config.toml
num_hidden_layers = 15
hidden_size = 192
num_attention_heads = 3
num_key_value_heads = 3
head_dim = 64
intermediate_size = 768
vocab_size = 8192
hidden_act = "squared_relu"
norm = "rmsnorm"
norm_place = "pre"
norm_eps = 1e-05
positions = "learned"
qk_norm = true
attn_scale = 0.196
bias = "none"
tie_word_embeddings = false
parallel_block = false
extras = ["capped logits"]
init = "normal"
init_std_qkv = 0.0498
init_std_o = 0.0
init_std_up = 0.0498
init_std_down = 0.0
optimizer = "muon_variant"
learning_rate = 0.00977
lr_mult_down = 1.5
beta1 = 0.95
lr_head = 0.00702
warmup_steps = 22
schedule = "wsd"
decay_fraction = 0.616
decay_shape = "pow"
final_lr_fraction = 0.1
batch_tokens = [32768, 65536, 98304]
max_seq_len = 768
doc_mask = true
train_tokens = 216000000
max_steps = 3391
dataset = "wikipedia_en"
Each number is 200 + 20 x the weight over the matrix's rms, rounded and kept within 0 to 999. Layers, rows and columns count from 0.

# layer 5 MLP up, 768x192, rms 0.134, rows 0-108, columns 0-63
202,205,203,197,190,198,207,200,206,205,195,206,203,199,201,202,200,196,196,196,206,202,200,197,203,205,199,204,195,204,197,201,187,197,189,197,201,202,202,194,190,202,194,199,196,195,200,196,200,196,202,200,200,202,202,190,207,199,205,203,191,198,198,203
184,204,201,195,209,209,195,196,201,199,198,195,199,203,200,193,212,205,202,206,202,196,208,194,210,199,184,200,199,201,189,213,192,202,200,191,207,196,194,209,202,198,207,202,207,202,202,203,195,201,212,198,196,200,203,188,207,193,202,198,207,189,199,209
181,204,159,201,210,201,217,229,209,166,200,175,233,215,199,207,233,218,211,225,187,171,205,172,196,191,228,213,204,197,167,181,209,207,188,201,218,219,182,229,222,161,198,192,184,225,211,213,186,274,174,179,174,259,203,191,159,181,221,197,192,139,191,170
203,226,198,214,156,176,241,224,203,215,190,185,225,178,174,203,195,150,205,265,208,272,210,177,193,230,176,236,185,277,170,178,238,186,210,186,165,175,142,185,182,199,228,219,191,223,231,199,181,207,236,246,228,184,175,179,192,245,212,219,157,198,200,194
194,207,205,215,202,198,207,198,210,204,205,197,201,217,204,203,206,194,211,208,192,195,208,198,189,205,199,209,200,209,201,208,195,197,212,196,198,208,191,206,195,196,189,190,210,193,200,205,207,201,201,209,199,212,200,205,184,192,203,194,205,196,208,202
201,196,190,204,198,209,197,201,201,201,196,197,197,193,197,196,192,206,197,197,201,204,198,200,206,199,214,202,199,204,200,202,200,191,204,206,191,192,188,190,207,203,190,188,209,206,220,204,206,203,202,202,201,210,191,183,194,194,208,204,202,201,202,194
200,196,196,192,204,202,214,198,192,209,202,197,205,207,194,202,199,211,208,196,203,202,201,189,207,212,195,188,202,210,202,208,197,196,209,196,193,203,190,212,190,198,190,193,210,187,198,195,196,190,193,200,209,214,201,203,200,202,191,204,209,202,204,195
217,240,172,184,220,199,203,181,196,193,207,220,200,188,182,183,190,173,188,204,224,208,207,202,201,203,171,179,228,190,217,214,187,208,242,191,195,200,181,205,204,223,215,194,183,214,212,185,178,198,216,169,190,190,194,136,190,162,252,196,209,209,157,223
195,223,196,219,230,227,214,206,216,248,208,185,187,216,151,181,199,187,216,202,234,215,192,183,162,198,221,177,180,221,188,243,225,241,189,210,205,189,179,163,166,215,148,177,187,184,228,228,199,221,193,199,210,182,230,214,208,211,180,230,225,235,212,224
212,227,250,171,193,207,259,207,224,251,200,196,174,201,194,206,180,195,187,238,191,208,206,215,198,173,188,230,233,210,226,237,212,220,210,233,233,173,191,188,216,204,227,209,215,148,184,200,220,217,218,186,235,207,173,190,223,198,200,203,192,210,228,181
182,179,211,207,192,202,198,199,180,210,215,237,207,203,190,184,206,189,213,194,165,228,206,205,196,159,166,190,185,192,194,203,193,210,187,199,192,217,210,225,183,201,237,207,208,182,187,200,168,201,205,194,167,197,223,191,191,195,218,185,204,167,199,212
196,211,196,215,196,198,214,208,200,198,196,205,215,204,200,185,185,208,197,191,206,189,210,192,206,195,192,198,191,199,204,197,180,198,201,200,204,193,207,199,204,186,203,191,205,192,201,197,215,203,210,223,192,206,188,191,201,200,214,201,206,204,195,193
203,216,196,217,203,183,196,204,205,210,201,198,195,204,210,197,200,203,192,204,205,196,207,196,202,202,201,205,196,204,195,185,188,200,213,200,204,195,192,196,200,200,188,194,199,202,209,197,196,188,209,197,207,209,201,183,203,195,203,208,204,200,205,196
224,192,227,226,198,139,162,205,188,206,191,185,219,224,196,192,237,219,194,190,235,156,194,205,229,181,198,174,219,198,199,206,188,207,207,235,213,193,185,234,200,211,202,192,205,183,171,177,220,180,229,172,213,205,178,197,222,195,208,212,181,168,199,203
209,187,210,201,207,189,202,199,197,201,199,214,201,214,203,210,205,212,192,183,208,194,198,202,195,190,201,201,199,195,196,186,199,192,209,202,197,193,165,195,206,193,189,191,206,205,214,210,201,219,191,195,205,231,200,202,207,205,210,205,208,205,193,204
210,206,205,202,203,200,201,207,201,200,196,195,210,195,204,201,204,200,203,196,201,205,200,200,195,200,199,200,199,200,203,203,193,202,203,189,211,200,195,204,198,198,206,205,196,194,206,196,201,199,199,202,205,208,205,199,199,208,195,209,200,199,209,204
198,205,198,216,200,187,210,217,197,213,202,199,185,205,216,201,196,207,212,195,214,202,195,182,204,198,196,200,207,210,194,214,184,187,212,188,196,195,201,203,194,218,198,196,210,194,197,194,214,179,182,202,218,215,216,197,198,180,205,200,194,188,201,210
189,232,191,185,186,187,174,190,214,243,155,196,187,262,200,197,213,232,231,176,202,245,205,221,229,188,180,191,156,151,163,173,168,178,211,184,187,191,213,207,183,236,191,166,195,158,211,202,226,254,218,187,204,220,218,199,221,203,213,184,209,227,193,220
185,167,199,222,251,196,211,235,215,221,197,212,236,231,225,192,176,189,191,213,191,235,181,180,179,224,190,257,221,178,169,197,202,188,220,183,189,182,186,186,203,188,162,205,178,201,192,198,191,209,186,244,206,203,214,220,211,171,225,246,182,166,187,193
202,222,209,207,197,191,201,197,207,202,190,196,191,200,200,191,203,202,191,220,208,199,217,191,193,196,199,202,199,199,182,203,193,194,209,192,214,198,192,204,196,199,195,192,211,203,193,190,198,194,192,209,192,209,194,194,199,186,205,206,196,197,204,202
182,215,215,184,214,180,209,205,191,200,205,205,219,193,190,169,199,188,202,171,173,210,176,188,193,219,239,206,206,208,183,176,177,219,221,196,239,200,227,195,167,171,188,182,210,182,236,228,188,215,188,182,235,267,192,220,219,222,232,191,183,194,212,200
172,174,194,198,172,205,192,209,238,182,191,207,204,225,177,178,231,199,209,177,192,205,215,205,233,209,165,140,180,186,209,226,211,223,194,222,196,202,176,183,191,223,179,185,206,194,224,198,194,233,174,224,230,220,202,211,177,185,217,207,210,231,203,205
195,200,207,197,197,210,199,204,203,214,208,207,196,201,207,194,201,201,189,194,205,203,207,198,210,185,199,208,200,206,212,203,205,192,196,196,202,201,197,200,199,205,189,193,208,191,204,195,203,195,192,193,210,214,203,195,206,197,199,200,209,192,197,191
181,202,141,240,184,195,231,225,182,227,203,199,216,200,203,204,199,228,194,207,189,233,181,175,194,209,198,170,214,186,191,206,191,158,198,188,229,190,218,253,183,171,186,197,206,187,222,191,173,211,185,200,184,231,198,204,199,225,228,194,188,168,199,166
217,199,196,221,178,199,154,175,200,194,200,214,196,203,189,189,219,203,209,230,164,183,208,193,228,159,207,207,147,204,194,195,151,186,182,203,228,160,189,236,175,185,184,188,211,181,197,184,209,183,215,196,195,187,200,207,213,189,202,218,201,130,176,191
203,201,201,198,201,192,197,195,199,218,206,204,209,209,199,198,208,197,195,209,205,206,202,207,195,198,196,202,199,204,189,211,192,197,211,192,205,204,200,199,202,211,190,187,203,178,200,206,197,203,198,201,211,210,202,194,202,198,200,198,202,208,201,203
210,169,174,209,213,241,202,196,206,211,186,212,218,241,223,201,187,225,190,179,162,204,212,184,251,208,235,209,221,231,203,174,208,228,191,189,210,217,224,207,221,203,205,154,209,201,192,192,194,198,193,188,172,191,145,237,215,200,205,169,171,213,167,194
209,233,223,241,155,175,244,213,188,216,166,217,211,156,182,165,177,189,159,199,208,265,196,216,189,228,205,209,210,230,231,164,196,177,148,181,178,190,239,144,189,194,202,201,182,158,193,240,167,194,190,244,226,185,203,217,190,175,224,200,182,173,189,194
184,226,175,204,192,219,177,200,169,210,171,205,197,185,203,222,153,209,147,229,210,191,219,170,218,189,204,200,175,202,188,198,193,211,179,235,235,197,220,187,233,207,204,213,201,173,183,209,234,217,208,224,214,204,192,193,200,217,220,214,215,210,254,208
191,203,193,202,225,200,214,244,158,215,183,193,239,238,205,184,125,164,225,252,180,196,240,200,190,161,212,218,244,203,169,235,182,215,184,202,223,222,178,176,224,229,147,216,237,201,220,192,203,213,194,218,228,211,210,189,175,209,199,233,151,207,209,205
224,196,183,184,193,232,196,209,201,190,177,180,217,212,218,208,195,179,248,200,190,230,213,164,205,136,150,189,214,238,136,173,154,179,227,199,232,230,231,222,190,250,188,236,235,181,201,145,173,225,190,205,212,189,172,197,157,213,218,170,168,183,228,182
179,225,217,210,195,162,224,195,197,206,180,176,197,194,229,197,205,187,211,174,205,168,196,203,203,198,206,196,192,211,215,174,212,200,192,191,198,204,196,221,180,184,195,188,202,208,184,216,197,186,170,229,186,222,207,194,249,192,192,189,216,157,160,173
215,207,177,194,212,211,185,198,232,209,201,214,187,221,182,183,183,192,212,207,197,197,207,235,204,213,166,236,204,225,209,207,201,249,201,213,230,174,174,182,222,170,208,196,178,162,223,190,207,189,207,213,221,213,194,196,205,189,155,201,209,219,188,206
189,156,197,209,200,222,218,249,230,228,207,250,181,201,208,233,158,220,205,216,185,197,194,203,219,214,140,183,239,227,212,180,217,181,163,187,184,207,233,200,171,201,165,220,193,228,195,195,185,208,195,218,197,190,211,193,141,230,217,180,223,204,226,191
217,172,182,175,196,192,211,196,222,200,172,197,190,199,186,187,168,208,210,197,191,176,166,184,206,163,169,189,174,179,217,199,187,184,223,192,213,222,201,166,167,205,163,157,152,191,158,221,204,226,153,191,206,213,215,188,205,211,217,191,182,199,212,214
204,202,201,196,196,202,195,196,202,203,199,204,200,199,204,202,199,203,197,196,207,199,203,195,196,194,194,197,200,201,199,196,196,202,210,196,201,207,199,200,200,199,200,198,197,199,194,198,198,198,201,205,204,201,201,205,201,197,194,196,190,193,201,209
187,206,167,210,201,214,182,193,202,186,171,247,180,225,189,175,179,226,201,218,204,172,202,212,208,205,212,199,221,184,181,186,215,202,168,187,214,217,171,201,214,175,212,239,182,181,211,186,196,186,213,202,211,216,197,196,209,194,188,228,210,180,231,217
201,198,195,201,210,192,203,210,196,203,203,196,208,199,202,201,198,205,198,193,208,205,201,203,211,194,203,202,205,208,201,199,195,200,205,188,195,199,199,210,197,204,203,192,204,199,202,200,203,198,209,210,206,206,205,197,200,203,202,203,192,203,207,196
194,178,192,198,188,168,229,178,179,245,163,197,218,216,191,191,184,218,237,218,172,192,214,206,170,201,228,211,184,192,208,164,193,182,192,203,176,215,177,228,182,204,198,180,202,167,171,214,200,241,199,188,203,246,205,249,192,184,167,218,206,181,214,192
193,163,218,225,152,200,209,209,233,197,194,192,196,207,267,195,164,143,257,193,225,187,235,162,220,200,205,173,191,238,234,181,171,159,202,198,220,240,183,179,221,176,166,170,227,176,199,176,214,184,232,207,172,206,198,214,216,224,186,215,219,177,210,199
233,170,176,208,211,225,193,214,149,231,204,249,217,207,153,158,220,236,190,150,209,225,203,219,209,184,194,229,212,227,176,165,170,166,227,208,219,205,206,220,201,231,176,205,203,168,205,181,200,167,197,197,214,187,195,213,171,206,166,231,166,214,224,207
188,219,177,200,136,236,194,207,211,151,152,216,222,262,209,237,224,187,195,158,203,206,244,229,189,211,167,189,129,226,194,265,193,209,204,189,215,201,196,180,171,187,199,174,188,243,224,201,210,210,195,228,230,235,203,233,198,205,203,195,196,204,153,203
169,196,189,237,189,201,207,227,236,169,208,207,212,192,221,161,199,209,199,214,207,232,177,218,188,171,240,231,198,169,179,213,194,224,182,174,181,187,203,175,215,206,208,209,224,210,224,196,236,160,204,198,218,195,249,211,214,224,153,191,209,219,201,229
204,198,200,198,207,200,206,213,203,217,208,203,197,201,209,198,197,177,199,191,192,197,211,197,191,205,209,192,199,209,195,195,191,199,186,196,199,211,194,200,198,194,197,203,196,184,196,195,191,205,196,191,202,216,201,192,198,209,204,217,202,197,210,207
224,166,189,196,155,187,160,211,197,194,171,195,196,239,185,211,184,201,229,204,218,198,214,204,213,201,150,200,219,201,197,222,200,211,191,178,228,210,186,217,197,215,206,221,166,188,188,185,196,176,206,172,206,200,204,189,213,147,198,218,201,172,185,249
202,199,197,208,215,202,228,194,191,219,190,202,198,185,212,166,173,217,182,217,223,225,217,188,232,180,182,204,182,241,213,182,215,213,212,213,204,201,175,177,189,178,241,217,186,191,191,190,202,226,191,217,181,193,257,202,213,170,218,202,152,169,219,199
187,209,180,227,182,206,236,209,199,212,183,211,240,201,218,195,197,206,221,210,197,266,168,223,262,204,198,202,175,204,186,204,172,190,162,175,242,172,180,182,160,187,175,186,191,177,189,206,206,231,236,205,229,154,215,221,167,178,176,242,172,187,182,190
244,140,155,219,180,132,173,205,193,195,186,200,216,188,223,233,159,215,224,183,243,223,200,194,215,212,193,163,216,233,183,172,183,140,161,215,173,170,171,205,171,163,201,173,234,199,232,220,209,214,265,155,195,179,249,198,204,191,161,225,160,156,184,210
200,210,195,207,204,195,205,203,205,199,195,204,199,199,199,197,196,197,208,193,203,194,207,199,197,200,200,206,204,203,201,206,190,194,200,206,202,198,202,205,201,199,198,199,202,197,200,203,205,195,199,198,197,205,203,199,206,203,202,194,203,203,203,201
195,200,189,197,199,205,188,203,201,200,199,205,203,207,207,202,206,199,204,196,200,205,204,197,193,194,197,192,195,197,215,203,199,199,214,202,207,213,201,199,204,195,197,199,213,203,207,201,205,209,198,204,214,202,198,204,204,195,200,202,202,195,202,197
176,211,198,214,154,177,170,194,202,182,209,207,209,247,171,173,194,207,237,204,197,215,209,193,207,162,193,237,196,159,206,208,165,196,202,196,218,173,148,228,190,161,183,227,182,248,187,191,182,167,181,242,170,211,237,244,200,159,211,187,146,180,188,156
204,156,168,208,211,173,205,191,235,212,231,177,165,174,218,184,204,172,207,189,212,191,187,214,220,200,227,157,215,190,180,189,244,220,205,198,200,217,189,204,161,209,200,199,205,245,204,231,207,198,188,191,201,243,189,230,176,221,205,157,193,209,195,220
210,199,155,206,209,198,211,231,196,217,204,195,184,241,202,141,200,189,216,208,190,205,179,191,209,199,189,228,220,177,222,191,192,188,180,187,217,192,200,188,222,207,214,219,229,176,201,184,222,224,204,194,218,204,173,195,196,195,159,187,209,202,236,221
224,202,216,205,189,207,218,216,194,212,179,249,205,239,208,173,181,148,192,194,195,201,204,194,200,244,144,204,226,205,175,231,204,168,222,176,189,173,199,224,184,203,187,226,230,198,217,203,169,186,207,215,226,221,173,187,208,215,192,174,172,201,167,146
200,183,212,154,213,168,248,218,195,216,228,177,206,166,235,199,183,208,215,190,210,186,211,215,184,213,199,156,221,187,180,144,194,216,195,211,196,191,184,225,177,223,187,171,211,207,198,170,252,192,185,197,198,226,230,209,171,173,188,185,210,219,172,188
165,181,188,201,173,205,180,180,223,214,197,187,189,166,203,180,198,237,177,162,209,201,184,171,195,203,208,219,201,239,168,188,228,202,188,199,207,208,207,210,208,197,196,255,179,234,211,174,201,194,173,222,197,166,214,219,201,217,179,159,194,195,206,166
195,206,176,204,219,191,226,222,184,221,184,207,212,190,214,191,197,212,183,161,205,199,196,221,222,189,199,193,182,235,194,202,195,226,200,167,206,178,194,190,179,187,229,170,195,188,192,217,196,178,186,189,240,206,185,216,211,189,161,191,201,191,255,214
193,193,198,200,194,186,207,197,191,200,203,204,201,211,198,193,212,189,196,184,210,203,206,195,190,191,210,183,198,208,202,190,199,199,203,192,194,204,190,205,200,187,185,196,199,209,202,196,205,210,216,199,209,217,203,192,208,200,193,203,198,210,192,195
196,199,186,191,204,164,211,208,200,185,199,169,223,194,183,184,209,210,196,217,219,180,172,184,194,184,179,186,213,205,189,189,201,178,217,178,220,205,192,220,201,155,172,217,214,229,200,242,197,216,166,202,214,198,215,198,221,170,215,205,193,218,170,195
205,197,192,197,201,203,200,206,210,215,201,202,203,209,203,203,216,194,205,201,213,213,213,205,195,207,195,205,199,202,198,212,196,207,200,193,202,210,199,214,197,200,196,188,198,202,196,196,190,199,197,203,199,217,205,196,214,212,196,210,197,199,191,204
217,200,218,184,196,184,177,201,207,191,174,217,171,174,197,193,217,209,235,185,229,211,180,193,220,202,234,175,216,201,187,174,155,219,195,225,229,215,193,220,200,210,208,204,204,196,209,194,206,235,240,243,194,195,171,177,189,190,213,173,184,207,190,224
217,226,192,214,151,181,207,171,214,205,220,228,170,200,199,232,187,145,215,224,161,224,242,234,177,181,192,202,198,251,185,214,184,192,148,180,189,208,202,205,151,175,185,160,217,240,151,156,185,203,227,242,198,188,235,188,234,201,241,198,195,186,161,226
200,154,212,255,223,197,148,201,189,181,182,168,223,214,167,148,211,170,213,206,198,204,208,200,196,236,172,212,209,215,189,180,162,176,191,187,183,204,156,231,217,233,192,244,181,200,211,174,193,227,174,216,220,193,190,206,203,212,173,201,188,204,198,199
219,201,189,258,169,174,198,218,133,221,177,178,199,198,212,173,161,201,208,205,209,164,177,162,157,254,186,249,206,243,162,149,204,168,162,156,170,190,202,212,172,180,176,206,204,237,193,214,185,199,231,198,176,141,195,151,182,197,191,232,164,188,233,197
154,203,133,200,143,190,196,233,205,212,200,234,193,215,203,205,187,206,186,212,175,225,190,162,182,136,146,167,190,215,150,191,208,171,199,157,224,146,206,216,188,202,138,182,238,223,228,182,195,192,193,206,186,191,212,148,196,169,197,201,207,163,158,155
174,211,205,207,194,194,235,232,197,257,176,206,182,180,184,228,184,191,253,223,142,211,170,167,180,177,209,254,199,262,196,183,148,205,231,184,174,184,210,194,172,218,200,234,190,250,181,198,212,220,241,227,201,193,228,260,209,211,227,210,191,146,193,219
231,209,170,230,215,216,215,232,179,225,178,177,193,189,199,213,195,197,215,218,230,208,194,233,218,212,207,213,172,230,181,206,184,239,218,150,183,168,199,222,199,191,205,187,187,192,180,200,200,214,197,199,178,225,213,151,232,216,196,190,181,239,204,210
183,208,205,188,157,191,170,188,191,205,216,193,194,233,236,209,208,217,207,146,197,194,222,167,216,207,264,211,226,203,211,182,171,146,218,201,225,212,199,203,145,208,181,242,220,194,214,230,171,206,208,251,209,226,238,195,156,210,218,233,204,203,177,219
193,194,156,194,168,242,226,222,174,217,160,206,168,232,214,210,189,201,215,184,230,224,196,205,216,172,186,210,199,188,176,209,204,230,183,156,233,212,237,156,188,175,198,232,196,178,160,205,167,177,231,181,177,209,214,211,156,208,199,202,220,225,196,201
213,214,173,176,200,220,193,186,182,200,180,212,191,194,195,185,236,208,205,197,214,241,195,188,227,194,185,219,222,215,198,180,204,154,179,171,193,217,181,188,190,216,194,195,177,148,243,182,186,204,189,210,234,195,197,189,198,165,194,191,200,181,266,168
209,192,208,206,200,201,207,193,198,196,186,201,195,208,183,196,203,204,199,199,209,209,208,213,205,202,193,203,191,210,203,211,181,197,204,190,198,198,205,194,192,212,200,190,209,185,206,207,195,206,206,197,216,215,198,206,195,194,186,205,188,199,201,193
197,194,208,197,199,202,197,204,198,212,203,200,199,203,203,199,203,189,194,190,203,199,196,193,197,195,202,204,206,199,197,205,184,194,202,191,204,203,193,204,204,195,204,202,202,200,200,197,194,203,203,199,214,206,200,189,204,202,203,199,205,202,196,216
203,207,190,216,212,189,195,202,194,208,216,212,192,208,209,187,196,190,205,198,199,201,199,205,197,194,192,199,220,211,194,205,190,197,200,207,198,192,205,214,200,202,201,190,209,179,203,206,190,208,194,205,189,212,196,189,197,197,199,202,194,201,198,210
176,187,218,162,187,199,217,207,191,212,180,202,217,215,214,203,216,196,133,181,217,202,231,193,185,226,206,221,197,212,193,223,144,230,212,266,211,185,197,213,179,190,214,180,222,155,178,176,207,191,183,222,225,179,203,201,205,235,187,197,212,240,232,233
174,249,221,205,211,214,202,222,206,207,202,207,235,203,211,194,204,189,170,166,214,170,197,196,209,192,205,201,257,218,211,217,212,198,211,157,195,194,202,187,174,211,193,144,218,198,201,199,187,198,203,211,216,216,213,191,231,195,199,236,195,233,196,162
220,180,223,197,211,199,197,239,203,201,206,203,180,198,224,202,195,199,205,215,167,210,223,211,194,198,212,165,217,220,206,193,187,162,187,189,234,216,153,220,180,219,207,198,226,198,199,212,191,221,193,213,222,204,178,176,208,162,157,188,222,194,213,196
202,205,204,193,204,200,199,198,196,202,195,205,202,207,219,199,202,201,198,198,207,205,203,200,198,196,202,199,207,216,210,202,184,203,200,196,202,200,196,200,201,205,198,189,214,194,200,199,189,194,201,208,213,208,208,197,201,197,205,199,196,200,200,206
190,220,192,195,162,208,218,186,217,171,216,211,214,161,265,152,244,203,192,216,226,228,233,169,205,225,172,193,216,227,175,164,206,180,222,190,171,242,151,223,187,183,211,222,214,195,235,215,196,170,193,196,232,226,154,220,184,225,199,166,186,205,163,186
187,199,197,200,209,200,211,202,204,203,200,207,187,208,210,197,199,204,194,201,203,195,200,191,212,201,202,210,203,199,190,207,185,194,196,192,202,204,197,202,187,204,199,192,202,207,195,197,209,194,207,196,197,198,204,194,204,188,206,218,206,194,194,208
207,195,206,208,235,191,185,203,239,217,196,203,256,147,209,177,203,205,166,148,229,256,201,159,174,207,164,230,206,224,219,206,201,180,193,202,182,202,162,178,241,270,220,202,185,187,153,170,192,239,206,198,242,213,218,226,207,186,205,161,166,205,178,200
209,196,182,192,218,180,187,206,224,175,199,219,201,204,194,197,184,248,192,180,218,215,214,226,181,168,186,235,199,221,178,180,177,195,165,178,173,195,201,188,178,238,206,159,173,203,180,165,140,187,194,169,201,200,193,168,180,178,180,212,193,191,169,198
199,162,217,198,239,193,221,196,171,228,187,217,184,183,201,221,172,226,217,210,227,168,176,157,258,225,173,197,192,235,191,217,222,203,209,196,232,202,208,165,175,236,195,241,166,228,198,237,215,209,176,240,198,241,199,214,200,244,235,237,226,187,186,185
204,203,198,201,227,201,207,183,177,200,222,203,193,201,182,217,214,192,215,205,198,192,190,189,221,213,200,200,232,171,208,195,186,211,223,204,196,217,204,223,192,210,186,189,201,188,191,214,185,220,211,204,208,208,191,193,195,202,200,195,192,216,203,191
198,221,190,174,221,173,259,224,222,208,218,196,201,195,178,166,155,183,184,230,202,157,254,172,168,198,201,199,226,184,232,224,235,206,213,176,189,250,183,206,215,164,240,242,215,203,209,188,234,244,206,206,208,219,203,194,193,172,187,182,230,156,180,168
201,209,202,205,208,202,187,208,196,208,205,206,202,198,209,204,202,194,197,190,188,203,190,204,201,202,203,191,207,213,201,194,193,202,211,196,190,202,202,208,208,194,197,199,203,199,206,191,202,197,193,194,206,214,200,199,205,204,188,206,204,194,203,204
161,249,174,225,208,175,198,232,171,203,208,210,196,219,187,138,175,165,210,215,208,200,234,215,216,208,173,219,217,194,180,204,218,180,204,196,202,215,194,218,165,178,210,201,251,251,198,229,180,170,165,200,220,229,187,159,178,174,224,218,180,116,168,202
206,197,178,190,190,202,203,197,219,196,207,212,214,207,194,214,194,199,205,184,204,212,203,212,200,196,199,217,206,212,201,205,197,189,211,197,198,202,185,200,188,201,196,200,199,190,218,197,196,190,198,210,206,220,201,203,202,211,204,213,193,189,196,200
164,228,212,183,226,195,210,247,234,215,201,209,222,201,255,200,168,199,195,152,194,221,202,200,239,260,194,227,256,248,191,223,202,194,200,177,213,178,200,192,187,190,199,245,206,201,203,181,193,251,242,207,211,187,246,216,221,189,204,182,222,242,236,200
204,206,200,204,192,198,211,201,200,201,196,204,217,208,200,200,200,197,201,213,204,199,203,210,198,201,209,195,190,204,194,202,192,198,203,197,195,208,202,190,199,210,194,190,206,202,202,195,196,201,207,216,194,218,196,189,208,200,201,201,194,198,197,200
194,202,182,185,194,208,217,209,192,203,203,197,207,203,201,200,187,203,207,202,188,192,197,200,202,207,203,205,200,196,194,215,194,205,222,192,199,198,208,197,205,206,205,207,209,205,205,204,199,188,193,197,193,219,197,200,210,207,196,199,200,197,195,186
193,194,199,198,206,201,205,205,205,204,203,201,201,199,205,193,204,194,202,204,206,194,198,195,202,203,196,208,196,198,200,213,195,188,204,199,202,200,185,201,201,198,196,188,213,195,196,198,203,206,200,204,201,202,206,191,194,198,203,201,195,203,197,206
223,204,206,231,205,206,171,207,184,204,204,233,201,204,134,181,206,230,196,125,199,160,206,248,165,203,198,214,194,252,220,204,186,198,192,189,196,195,220,196,189,202,185,177,188,166,206,213,192,187,187,217,199,206,195,223,192,208,183,205,210,238,218,222
194,199,198,192,201,194,191,211,196,196,195,205,189,200,211,200,199,204,204,199,209,204,217,206,204,195,190,192,200,214,206,200,205,201,199,202,200,193,204,195,205,200,198,193,203,191,201,198,206,201,196,193,197,200,206,196,203,206,200,208,193,191,215,202
225,176,154,233,194,220,177,239,185,192,191,204,193,176,177,162,237,214,199,171,183,152,215,189,212,227,202,205,260,194,186,194,178,246,196,185,193,174,229,238,221,231,175,166,209,211,203,212,203,255,184,224,223,203,158,164,179,146,219,167,190,187,188,168
209,209,219,182,232,179,201,208,205,230,206,202,218,203,210,177,189,205,247,190,229,228,158,184,210,191,140,198,217,156,192,192,221,160,205,194,188,210,208,196,192,193,194,207,220,174,216,169,205,201,216,239,206,224,212,167,206,206,221,166,194,189,195,212
188,214,191,201,167,190,165,189,220,224,199,207,195,229,209,169,206,156,197,206,206,176,208,215,229,240,229,181,262,230,210,190,171,208,211,213,217,233,155,191,227,207,199,200,169,216,213,234,204,204,216,197,213,178,215,204,183,166,152,196,196,222,227,213
195,178,182,198,239,202,239,223,185,200,181,182,179,186,181,181,196,205,212,204,169,196,193,208,202,196,206,214,181,181,172,203,197,216,192,220,208,217,229,219,156,188,218,228,232,187,235,193,210,209,208,196,184,195,233,180,239,222,223,221,194,176,189,205
184,241,212,174,163,220,216,209,166,228,198,221,194,235,194,215,187,183,205,218,226,225,235,179,220,215,185,218,231,209,205,184,171,207,204,209,178,198,171,231,205,226,202,249,204,213,210,200,187,184,208,217,133,219,185,210,209,214,229,207,203,216,186,174
194,149,181,180,228,188,183,220,221,193,199,200,212,169,210,181,233,191,177,216,216,221,184,217,179,200,184,210,179,213,186,207,203,190,198,242,217,211,204,194,223,176,231,213,270,213,212,191,206,176,227,213,226,194,223,160,218,208,178,181,189,186,228,201
190,191,175,222,245,202,216,188,172,199,215,190,230,183,231,181,182,201,205,213,203,194,184,219,233,204,179,190,231,239,164,214,187,149,189,228,153,214,206,182,183,248,196,195,209,194,199,168,192,203,203,151,210,193,220,197,217,217,197,196,200,221,194,204
224,174,231,190,194,144,235,209,233,227,190,176,230,183,187,181,156,199,207,209,194,226,151,201,193,238,189,200,187,235,188,146,218,181,185,207,180,220,159,223,170,189,192,193,183,211,166,186,202,206,248,208,196,175,181,227,253,219,197,197,178,208,174,220
204,205,183,198,198,213,219,205,179,194,179,193,197,189,240,210,168,191,197,222,189,221,210,183,228,203,210,221,216,202,198,191,197,235,196,190,212,234,212,185,192,223,224,200,210,229,218,211,170,181,208,152,233,176,224,202,186,227,184,229,199,204,207,191
138,215,191,194,184,179,190,205,249,137,161,224,178,221,174,214,175,182,189,189,164,190,206,182,200,222,196,186,164,227,178,191,214,208,166,223,240,191,216,205,200,190,140,205,204,194,196,184,207,203,209,202,221,215,220,224,204,202,188,205,224,241,239,213
216,203,201,220,188,205,215,200,185,161,212,220,174,235,207,171,157,220,214,197,185,197,225,224,242,202,202,202,231,199,196,224,208,193,195,183,181,177,246,201,173,221,244,205,144,215,227,224,197,146,211,177,190,237,249,176,206,197,179,178,184,174,251,169
202,196,170,178,214,192,205,184,240,249,208,207,180,186,204,166,180,226,191,186,209,224,216,208,210,219,217,195,182,228,188,220,177,172,244,201,176,214,224,205,224,210,222,226,174,187,211,180,170,205,188,230,222,179,233,221,221,196,190,164,185,209,194,171
186,202,177,192,230,176,221,234,212,221,203,182,199,205,175,187,210,220,240,224,200,202,173,212,228,210,189,197,176,219,165,177,202,201,238,189,156,214,188,200,197,183,182,202,176,209,225,173,181,249,196,210,175,169,219,171,183,201,225,225,189,200,213,205
253,203,185,190,187,195,204,216,203,161,231,240,162,200,205,166,187,226,217,236,216,194,221,189,204,171,207,201,197,227,194,183,154,187,184,217,229,225,170,197,195,199,204,156,191,191,229,201,217,210,232,232,244,219,202,196,197,190,200,230,156,201,173,224
200,199,204,206,211,202,201,206,196,203,201,200,198,205,207,198,206,206,205,202,197,202,210,199,199,206,196,194,197,201,198,199,202,202,186,196,204,203,188,205,196,208,193,195,199,198,206,201,197,212,198,201,205,207,200,189,198,203,211,190,200,197,201,208
167,190,205,219,223,190,202,196,164,186,198,187,205,192,235,171,220,211,171,176,216,254,235,193,171,179,176,232,180,174,209,191,203,178,167,201,229,197,209,245,191,203,204,225,233,186,230,249,204,214,167,133,185,218,202,183,169,195,199,218,197,210,187,219